Part of a small language model's weights: biases.
Each number is 128 + 32 x the weight over its row's rms, rounded and kept within 0 to 255. Layers, rows and columns count from 0. Numbers have three digits each. The size before them is the row's rms in percent of the matrix's.

# layer 12 MLP up, 256x128, rms 0.134, rows 233-255, columns 0-127
105:211128153146064098079169110100071127163123166076114178136075140131111088171174176147168124122105085090142106099156136109117100077116187079073098097141149150140108113099116124112150153129118147065148128137135099146131125109131154099133082062106125098116100200130066111159058130147119180118195123139101069113138092121126172106129152136173189160142144106167078143110103108136133112110150
096:140075111148105129098110121124137076135153144076069104118115098109160090137096083126140096122130155187110112094117130135084090104110072096195126107076163136105155090119113150165081080162103063112086190110139137113144117129165129147135114135075180056131127134130069120089150100127200100102165201175134137101095093112151126153188177168082116166170134120136165164152102134102166158086140
093:139075125101086145151105130136086087116162133146104183210153070103186172119132117148081089101138136169070140104133112158147124142140097144117147113146230179108103119116155178128152134156140103147131132150123150156183114148101118091087166151145180154166087090078175161123073160140156127147127104053148125061147127115137095139141145132133138116107151072057137192109129183118158085134134
103:127126143155104148117151127139178118093211065126147082148093117198133129200109101123117132152093178188113121115083118124151137134145144127062166141034107187161116192162099124121101145119152119100151149072089199099162102129166131146135156153162135138114151092063100141060121121141154136151106144173172161081129113071132079127140136135161094111139121180096088153095087133136109117113135
095:104116184119161168106144094054143126135188166143129143159113113140216174116139124110127115129156060129185190132146128122165141180118099102169139145122144135156123117142125160105133068174084180066080143138085105105137169063134138147134118110112100134162112141112139138115130135091142103127139117081114134126186167103115200103076142209152115136147119177125179149148147136117136154107025
102:118134141119102131113117159109170107122213105154160150128113152123141099161115126126117121171174111156126161152136137152139181088148139193132164093089149083112144135110110128123084066127146119149110146133098180153110127064094126133098131182076085129115083066113105120118128081087112185156106102183148136095101143155062158126115022158121184081127117084043131161178138126132080095164125
106:109108123147148069058127134183094132094112117118105116114157096163145090173109173153089130170180083147130113121160148143087125093207120119136115152070130092109123149113137122105197125094190104124154109135101108115129140101174080188140116094163131165052163121162111079116118136105162120153127144114091143105066130149187097175119146123167165172162069085087096136152128094136174081195118
097:133150083134146141160116152109094087138151120141083122106176138167143117160150124146056159089186101090168143068152133178139124138181114182110096156107077172132064099121168093076100138171091125144162156070136106086091139134119137089096118171164128189051086120100139147133085225122158106120163108118184124098076159173123118125139134142161136145138105122129122160106160145137201101135109
100:159130128149103120137098144162095129109166130103071096168113106142156124079100128104167183066140150106123145151129129089152107111167120110107075112091087144135097066126110154159131196122153150123134120169105100090150181114114117114118081100131106147093221191127086113122176125106120146134138132109079152158169164094128089152153127188125118122183060173129096207186172077175155081152136
090:113125123134148110082157157136109118110100106098151121126091157132103133100151088129159098131142114128100159097075072099127084071153116154147141125103109142117122093163137067142124035161107079137110131117131174153192086134115075088113124117121128106143189072121100086178037152170155134194125111134135106128140161171090124107117149173121090157166054104110104151153180119210122085070129
106:089148103092139140132149160138155121149155160093140126107105114090108118179146164076105037130089093129204101125155117055120124131120085105133175082061124121109081170117157084116138082114121131123131150101157082199103087100183122143161124125158079167186125177122129114148123129093111118144137141122112101131085140184115092112173159209135169166119191168129186171141173159124153137132141
105:151159097118108135138107136125099143143222098103124129142147157116206169164056089174095098107129123168101166087132108087181143113112100193136130146118171114180181122138064159118130160118101080137162086123080174100107082088113147082142150199110086159122119151157167120134135184154140128113134134118071098135091111151090147078119146170101098139113181083094158086104116080139109145162137
101:100103112069132255181162152124097104183143088133086145187099132126167144145103145152222123087109140073171115114181108131125125137144150102175096122110099121168106119137093057081139141133145122099156123082079115186132135099120145132133138112125067125098105108125159140124124147114123104103122156122114101136109131150193093162129178129150140139190160125115165121146084050143161112133107
090:081095070147113111095132128170127090118125090074153145152117138166117114120146115085165139078130144168167120146123126148123145179135113036110154172075136082113123114091108108083155163145086206108146115121086147111112095119140209098094144119199177126129122120091134114096155099112148167124154065148104146156098152077149150153050181136118111128145075148109143202169095105097103078131127
100:116113145146114091153161106107143101128174063072116143148117126180189168174137159083114205141098111159111151144116173136120191083181099121111127142090130117142073115104105087102154153089080132141122203164139116102145149113111091115143202105130116142100123128126143049136128155135158190073151146189118149168140105141133146078089156176116113167175078126079095119164114083160124136091164
099:148144134124139130145117211153148088126130093083089132152114167140092131147134184151094127072175186131123150107127139120136086126197183097114091117153113081065165055130172087141130103111107088092102133091139099142052108104140127082162187167087084121071159162143088129095142096147138118206137115118092123113094140118125113113118062158155113110106100101138151067145134148193089148157135
101:086133118177121106092199105113162131115125103126071100160109076106128093125145155148116141141114110167137154136187091119146139073137096105153173129118154073116090132132159097120162075151121140166115158113150144139138139099157119109147106059165067108091133129110152077156053163168134122079090131148142125105158156168148133104124152148065120126221215102147173176071085139185087109149125
095:106135173173151098058118165115168133125166150138078127134071126106152112161159144136185104132133105086123148144167091136118150114096105155133159162093105140029115086109136149112104133127180124133130079156132110163136179086139124099143179060145164133183066109122146126092169126117129175184175091101097094102116166098113202117100110123181106131080097138185095195168124141164156163131116
097:050058082050110113111152149082183097100145160165127112153095122168161104145115146128096109118102173088176106124119116160138184126120187154165097114075098088137150113151111130126108131172168139169147142061117116157083103134159148108104167154145100074171142168147079127104118100111127139099074180107065122158120109158102154167148146100152097172057076152101171157105123120143120167145150
100:131155113113144097120096139090092100128133079137153150181121176139174110197000145114139144114137091115136151141166115081109166126160115104092144117063095130130182139086119134170142147117133109103094138081147155160115158128119089203120154142145149143100138097114147157115097101131121159105101141191117089120114124077144132108151078165170167130113115201069164187154070147065125091109107
103:127126106081092172172139191112087086147209102143109151129072116084125103114183116155140104180111125129151169163142104143088156158156080165124158141092124123148022162122134108110133095106137153112039122146074118119120121137073113101127130137139128155056132076144196121107099152100098142168161164148143118090156085168106136150116122121147085124154135103130101186161088147066113118161089
102:120117156123145092111153146135075110106148200068100149119109137105092098094206094121118067071151176140142127176110067069175106140098124079168145108119157158119093116107054140142174121146190075123080146144101097113113153148107153121162115173121165132114163112155163125116126154123155107191118125131195106101116112118133124171159154062086132125138130137210124069133101151117159113189128
090:120107149123121164182122113139094130113107107168127147154111111101080107117124167173147124135125195126167167122093164146148076125117102210130165158119196136160071134111167156144106115187152163088074175099099093102133014118116123160166115070139071113118155141080123103110134123135149139139108142138115178125160090132120109158105160175205116131159133091112193145169108154150123118058103